{
  "n_kv_head": 1,
  "d_mlp": 768,
  "norm_eps": 1e-06,
  "positions": "rope",
  "qk_norm": false,
  "tie_embeddings": false,
  "init_std_down": 0.00415,
  "lr": 0.000952,
  "beta2": 0.95,
  "grad_clip": 1.0,
  "decay_shape": "linear",
  "final_lr_fraction": 0.1,
  "seq_len": 2048,
  "steps": 3776,
  "dataset": "wikipedia_en"
}
Each number is 128 + 24 x the weight over the matrix's rms, rounded and kept within 0 to 255. Layers, rows and columns count from 0. Numbers have three digits each.

# down: layer 3 MLP down (transposed), 768x384, rms 0.0343, rows 202-232, columns 128-191
# gate: layer 3 MLP gate, 768x384, rms 0.0373, rows 203-233, columns 128-191
# up: layer 3 MLP up, 768x384, rms 0.0381, rows 203-233, columns 128-191
down202:116118116119148151109094125162165082133132144140134129122102132154139164092151078127077131128094122163117111115176146137113154121127155158136105116170155125118126097192111134100130137116113133
gate203:142164128123145105119143123139162127106095119120127102068175160098149143158132110138129115116118139120111125155182095168150159156097094124105098146108178149171159107148112105100122122126125109
up203:140109147173151117122165112145116140131094134147151132104125140125112139152116168159108133120100184176078113122127115168181137114104128114139140075153121112138140163098126166115143149115149142
down203:123151098125123113163062123156102123178133145146119111136143112124180145120101087113115154068102132154094129142138134101173122190173090160135131129097105096158135183133116145091154114090105144
gate204:131147086141108141099116143143106138184133151115118141130147120155114128132141126147134112134150141132118117107070145126134143141141111126138170124129113115135132112108140152130131135136119133
up204:162134090111122122136063129158137123128098105142130059128140153111127112136124133159133117141185110114132155131131147120128107132125123123127151111098105121144119146111094150118147121109123115
down204:141123120120147144112180128117128116130132131142106159118131133155154159135094114121120106112100129147097120113095119144134109137120128116109067160149149110131105107123148120134133129122134101
gate205:134144071102104127129081174142144112115137112122116084144140116155152109062113124083109134166116106147160097105077136074096086140106101098152126086113105187105173145090172117163109130127107143
up205:116127054124107129147137126160135123141104124134136117136162079096101104037116120116100177129119112167125091122113155073150131153173123116128123121100135145151178126141105133108131134127129173
down205:117084164135127141112091173133159193131138123141142118147184152151090136177105142091116065174142163081143132149084131141137136134131107130154138118172126125108104139117130151130101117127127080
gate206:117136101137144132125122161125115147077140161115127113138142117169147080123130117123150171102118126130128112129123114131130108131177120114144114142118136151148122146140164109125162124127168141
up206:136147131149146163113162156133112167125113103085104116160157112102112140132118130128125109132147116129104163170099097121139136152125113113137149091124109114129115135112143133112126166148129078
down206:151120074133091104143089136179104172098107165108119136167160139128129122124135153132128139139063119125106133095103104134088132103148132147116127129166217161125141080173109130129155118137134071
gate207:085133143106141117098179093129132070124147110080160148111147122152169142147146143167151127104113098144140126142121079112130142138120106137102073144139118151102174180080136155130154171103168123
up207:117161139125128129158119147161115124145101177133136137137168129167153163117167118116120105123128122128100126101143164156125141128123170109156078145120160120119120095149137136137132115116133148
down207:124126144115081142093161102129116155119146135129142116121138125119073148123110140102147114169122144111146148118094141143155106080118119112077126112144208100125112129124133110172156115151100083
gate208:138150187100105124135118162140100125123133149130111127137101114111123070130087120145126143121121125140123197102108159120120123133135109140158109153122119142071090098118136085134115115146163136
up208:151150137101099132103150139149116138148143117140109078124144131150093127112160145108162131153112155141091165125104145148098113153161145119151135141153129172135128145148100149132190120153091131
down208:101129102135131118121132134127155137121123128128112167155099117110144178090098081116108120098140113150159090139137106126088154155105080130129094144128154111146142110144143126153055131137135128
gate209:117151148182140133101133149104124105093136129160155114130160128098138134117123131102130146148139092118156141126155132138119117160132140138106085133114110131132130133151124134076174101128137140
up209:114111142117131139188162112133121152140108173106121133107147120159125142158167152109129113106116145149127102132127079149146105119144085123137144121166101161141107108136166147165118159109143107
down209:108129146187102129206166124115087135125140162119121101125129157121147130157129130119090138112173111107176136160135117125083120106128040136125070126145104166104144120108132144138168128111176130
gate210:164139105118116133115155090180112158129146155111128134113128138092120158137163130077119108087166152166127118152122141161131134140107090141101148123133174141159110141166108103131128151132096070
up210:146146070105105133110148118091140151154152130115142077139128138135111138149112146143102134152142089132193154136127131089131122119099155146180152139164133153160125172094123128128109116133110110
down210:140107154164121130159148131184166135095060119153162099119153108126158130120099160102122156122130139146106106158143106147082145133155146131115135131113140087108063123122104135109139087092164140
gate211:147143147120091149109145154124136093093146128097154187135121158119123112112152125127149169147105121111119151132134078120123093150082115101144138141144139131119175124115143152129156108093124118
up211:136136102138113098101123131140121145106115084136129121106106092132119108133085108066139151145142124137175128140122115091091134152148107084088105131181127109153090150105159125132153148131148153
down211:161130119148133156127132078148146103106122114171079131120106156126129146159147116130155125152146148184133104183106114162140158131121094068095145172132163095165103126155081117143121114116159122
gate212:179173167127100100103153108116157143113096112118135145151168147105161171138132131142182089116118083177111095147143133127092133165106107094126109174104112114144113131105136132153116104169136139
up212:186124142130087094122120120110163155102120108169140122160187149087164131138125100119133091058104137145123107138139162130117135187099129145138139165086138096118075105152103101109145123186106137
down212:106149100110136148119138128111076138119120111124113146132118128082127124126149112101157146111176149098135183069121131155158099123156123110109139033131160117168186120174133114132128112172084095
gate213:109141106119116119157164089149118153103170103148126113127185135129153131119123158125080178120129110153105155142128112115138128184123116168120105149134127188091110155127137145160132139146141119
up213:124134105115111116132117172118111097142075163122147120113143084139147105114138137105202144170120122129145126111107130172140102162195153100122112113175146075141115127109123102084164133124199152
down213:112150129087135173113168150143104093109151133174104116139147133099137064111127137108126134113125105136172105146150120159126129141105159126100146130127118146154127099152133166090173132094109115
gate214:124160168187143103140134135139124176150139133095127150131126111115158109083186141157148156110100099131105147108143124148132152154110106136133141176089118134185127133088134112084090087130165128
up214:175136086154115060088117188146066145124129127096138158092120138155175121102130122101097116127134101140121118097108150116128085145097097111149085143092126142097129126083111079162063143117125135
down214:153108132126126151131138121132153154123137116115150106143149117141106129070139152119111098155144141093194131155109130103156117130154140143120144103160108138104136121132097095124114136176152121
gate215:140148119129138122132124120114146158141152100169130089173141121150083119114139121145131100098120112109131159104136175150141138149122147160144130146141127114141148145135111123119132105125160154
up215:144135108098087162125151129126166158176141109104119155124074130107104154114098111136143131096121099108113147135088105171124120091133113111129129153138141123144106135137116114145125076110113150
down215:089144153150154131119082140134096106097131141156090095131109118159169092162103159141134156128111152133122136169169147125108144144126086171112133166139117124107152136158121139131132154121162140
gate216:121144133160105130113130134119128107110141118146141182105128120139166192128151127126122113140152130128153076102116144117084121104074118103094092110153110140119138139143152142141101156138158158
up216:091163164126122123078078138128105157115165123137147118106106090097175156082180116168117168128131133129097152115127152158095131099077152144155123189114084123096100120115152131148094126123116169
down216:095122169123121147147135150123101151107079111134147114166141140112092088154182105160121134138150120112142154126148081118120102147147127086107130119109173118169140085139148148178130142165152081
gate217:075161146106137126096163109086108124138100141166144161096132127144129191091147144145162125123141121133086117167111104147110129157141126138123115130131170170099134126123153139106151131139139111
up217:139126114111143112152129167151109145136121114138093111123120126141151136153113152092129060166082131104125093091143104084147142099133108134119139139157102137166072139141149172132157135142098150
down217:142088154139109142149149108098160127106130097150122097138149159114117108152123124161124159104143106113120147137121107164123105147122110112094105108135135128152119110137100099130119108121138114
gate218:129150125117110115169139126118115148138141109164082170111122032094144131165129142183102123066168141131107157118116114181132101135096102130155146117117132134122151158108183141174128138135134143
up218:111137114139141151103152081122125116096130127108130111106096114115162110100108162129181066106151164190094096141133101161100111096170114104104104168129108092129162163150152097110138165116137135
down218:155102112111106131152145135114130164103111124135140116137151111177073175124116120141100100136145154102142067108130105116178150107068134108187119122155121157123155096138128172151122128106123154
gate219:150134154133118111140110184141117172121134177107179131133129087147105136125136113155096124095174113110141141130100126126101167112120140095146122129168122175061157158117115104141145149110144106
up219:112142073123114135177098108174149144142097117136108128107154142154109109142105169126083107146092128119134135105130131088145145123111102124135132074115127139126145112136105124157116164111105122
down219:142149109179185108039148120102100082141149177157121146120153109146131153119152085144130119130171136161181151117161103151146078132103137133160076113140141139116105135124132096117123166135148135
gate220:109100089097153173166114135100108125118125105117134101110140120151105097126110116133095133110131162124125114129137145101142141120128065092128130132114149148095107142141151111120125103154139122
up220:116144136115128143150140101148124154125099079150123100178141125121112117151104115172152113141116144126134181096127151161161157106163113136121132134147135120091114146181135142145114126150093144
down220:142163057138127072132102112138124139142111184150143172135116126112125147152139123107115136128108154113127115118111134126137102165138156165121159086128101145143129106105124126077128163117132117
gate221:161114111124132138146144124117090135123134148115089131175141091113119104141165174092084107107146136145112131120078154124185101138135135140160144116089153140117167121113155165114102163109126077
up221:115120107119099143121146182116157120148146139135127150111136092136146139106139122159115131164119122107137095164075117109131111124099135080123138162096103103123193112099107115121122128143101140
down221:141144119130111109148122145156087143120137122135131119182132122129116118133127118117115174126164091154105121089173141148129135151142133141122136144127160130098044135143117127143171118129120157
gate222:132173094105116181119152119134095118157088126128129165134138121140129136160212131156130137161126117129115140151174117140149166164131142138112168126146156131170158143134161126114118135138073122
up222:152114116097141132130125100146132085110127113125087119136173136122090180159069125144131092137126119093147113124165090129169174099099142148099149123125153144155099144120121160147152186108081140
down222:166158138144119105126117139102173148113113125133152147141093112133155094142089164125124146130098125126148150133105154148109089126112126116167110143163105136131103119116090117109121141155162130
gate223:098153192104105126110122173135120132126154115072124104182109150130133143183130126135108104084146165065148103096107148082103129102128140125174119133145103119093137098119158152186112153127140108
up223:116106120133118115113107109113159131175114134098147140160108132115118134143126114159103160110112095129149136157082133162072128124100176153190149114125141140100104164091123132116139114143124131
down223:137118170135148138174121145142089143111175144148131096137131129140184134138108125124126109113104119091095121088149139129113143093112099135117112133123144133140135126147151133097124140105155104
gate224:136181131155094095116118119145128110118101126116152105106110105100162179150096081123118148131162090141149122118129139091147158117132108153084111161139150132144184147111129131114134144136125135
up224:127139121154137132113148139151142136170136157130110151100073144124168136135115120126125150124132121131085117148137171136144105118105128060094127144089102119129163142099107138109101146127120125
down224:134135119093114176160114108135133132143141126089176120096180132147120105157154130096134127110119120113152148134121111141095121168144141167152108159178212101123183156101087098077129162123068123
gate225:125131147132115144147099127163130126115158100188114104142148134153144093145140125171135170117102152116147131162130081151103106168122133140139147126108123119119119090170126154086161097108142122
up225:134124070139148120127107144136142112121136097164114118139151129110128183109174124143124085134122125173118090130122144140155092142111097121123136154112133083089112108138101131151113132125101150
down225:113109155126160115163108126180120157105123118140115113111129112150114079140129145131124178124162129130103163099163164152135127115120159169148128095078107116144167164153132147144164123115125102
gate226:134132154108154097114129111120134103147133115145115116131146112130151131146122129124149117168109135119157134126122134132139129169089111125127106116130161128103089145152167119167160123156114120
up226:128123098134138130108101134128166150125147163087074139147138101076104181141141135143146089131143139118081112123118123141129114122123134110096141136128143085098114149102156111139085132108126116
down226:111124116134176109147101142136109110129127141126117130046137121134084129153120119135132139078061112119156137137153086162129128164129100124128131127112125129134093144183126115109165115107093116
gate227:148154158196134110127121142135104150091126156108093101136086130126121177107143145103152106171198140141104143108103109151117102085098082136083140116177148144160173158121135139170080152114123131
up227:093140113148123114141096173145100130152159160127133134117127146143074076170105115143091143098136143112128179127143162100161135136125126136111122127150111122068130130092170109124129133129152124
down227:124092145091116156084128147131146122153135070125117097103141175118107140129127129104130113117123194161135138095164136125134095166114173085108162120101091143126142033172124105147162129138100154
gate228:136115139130127097132095089157166096130115098178120135140179153153132120149109148129146135186132137111146124110113123164150109166134134136097124095114154135114097116180128112090198102112127131
up228:113167143108094173123128161164122126080080141153095145188126131136061171157121160085147119198156114121146115062116140112133152113106148138136132079150149123164153149096139161161156115125117111
down228:121153145122108075090132110102133131119105149125157105146087140152127125101135128109131099085161122120142152103126095074124114128191102112106133169175080065086142112088106124095120119163106099
gate229:133120131118117118118161155133136144116118134116112133132133163110120132153120136125114094079110138118099134120139157140140126127128132150131124116100127088115091124122106181122140120117105142
up229:124146114136103127139143127106139120170143135119124125162142121145134140112161130108119179136121125123105149164105133097101149139153142122151114121103115148104132138121121123086124110131178129
down229:156126110138155120114150135152166134128125119106109106155106108123133107154125116144130140098139132115090140119148129129100111131123117133117158066104155116162150129148103144163142120084146159
gate230:150110098134142114131149103154129154131088159110086168067145076083132141127124130124109123138117116144127142121123089125144117132151135125120132144137121136135122117107137146112115141085152124
up230:118136163142139138114112135102118129132097098068133137153126123142149118091177160111137110164130091147141134149083129112101106135125123078127140124124117112102159135100148111163144106135132159
down230:143136106161097176119126115106117154108152126156149124161151164170114109140113074150164106182151124129102114178090120167119128113144117124128140087143119132086107125105141099129140109136160134
gate231:148149173096152095140120150133134140104144138129145100177115132148136120139104147132130131154139122111165098093123093105113148177131134149109108125131132136116112126111143126094149162121159107
up231:149134104118141139096153102164149140154149105141123102103140150137102143100088145148091124144129124140155147104151157102176150094170142128112173096117109138126132110101111126114119136101097110
down231:107107074120120102153102129140146146148068126123093126110110126138119106172117141123159117113078109121135097150083131162095106157130146113138108136087157148109138104135110144131161117145145107
gate232:153109142095112148171110088102147108116111117103118124090095148127144156118125112112117153134070142132161138089153070108163117104073063174126076158152116143127120126120098090134097107073179156
up232:105144143144150120116183146123148173140156167137159149132129092108089123129164152120109136140139124161116105150116138099128085133156129123124167103117182126137148093128119131103138128106184079
down232:135090154142195059135158132136107165117147114124119173148149103127147128148172115141153154122148139116116128134133111126162158138100100110123093172079104079117137094135116118126146093122142159
gate233:135164128132107116096161148089139153119156146130152149101140140113080147125164117152141181104183169131133148133149133115098124120124105080146118166160133108103120105156116108112144108123158128
up233:103107103116095066152153126087109113119135124138183151123182115102117118162140121126131109124102101137079078137123097151168108104133110087163091087132087137130128155193135146127158138154129160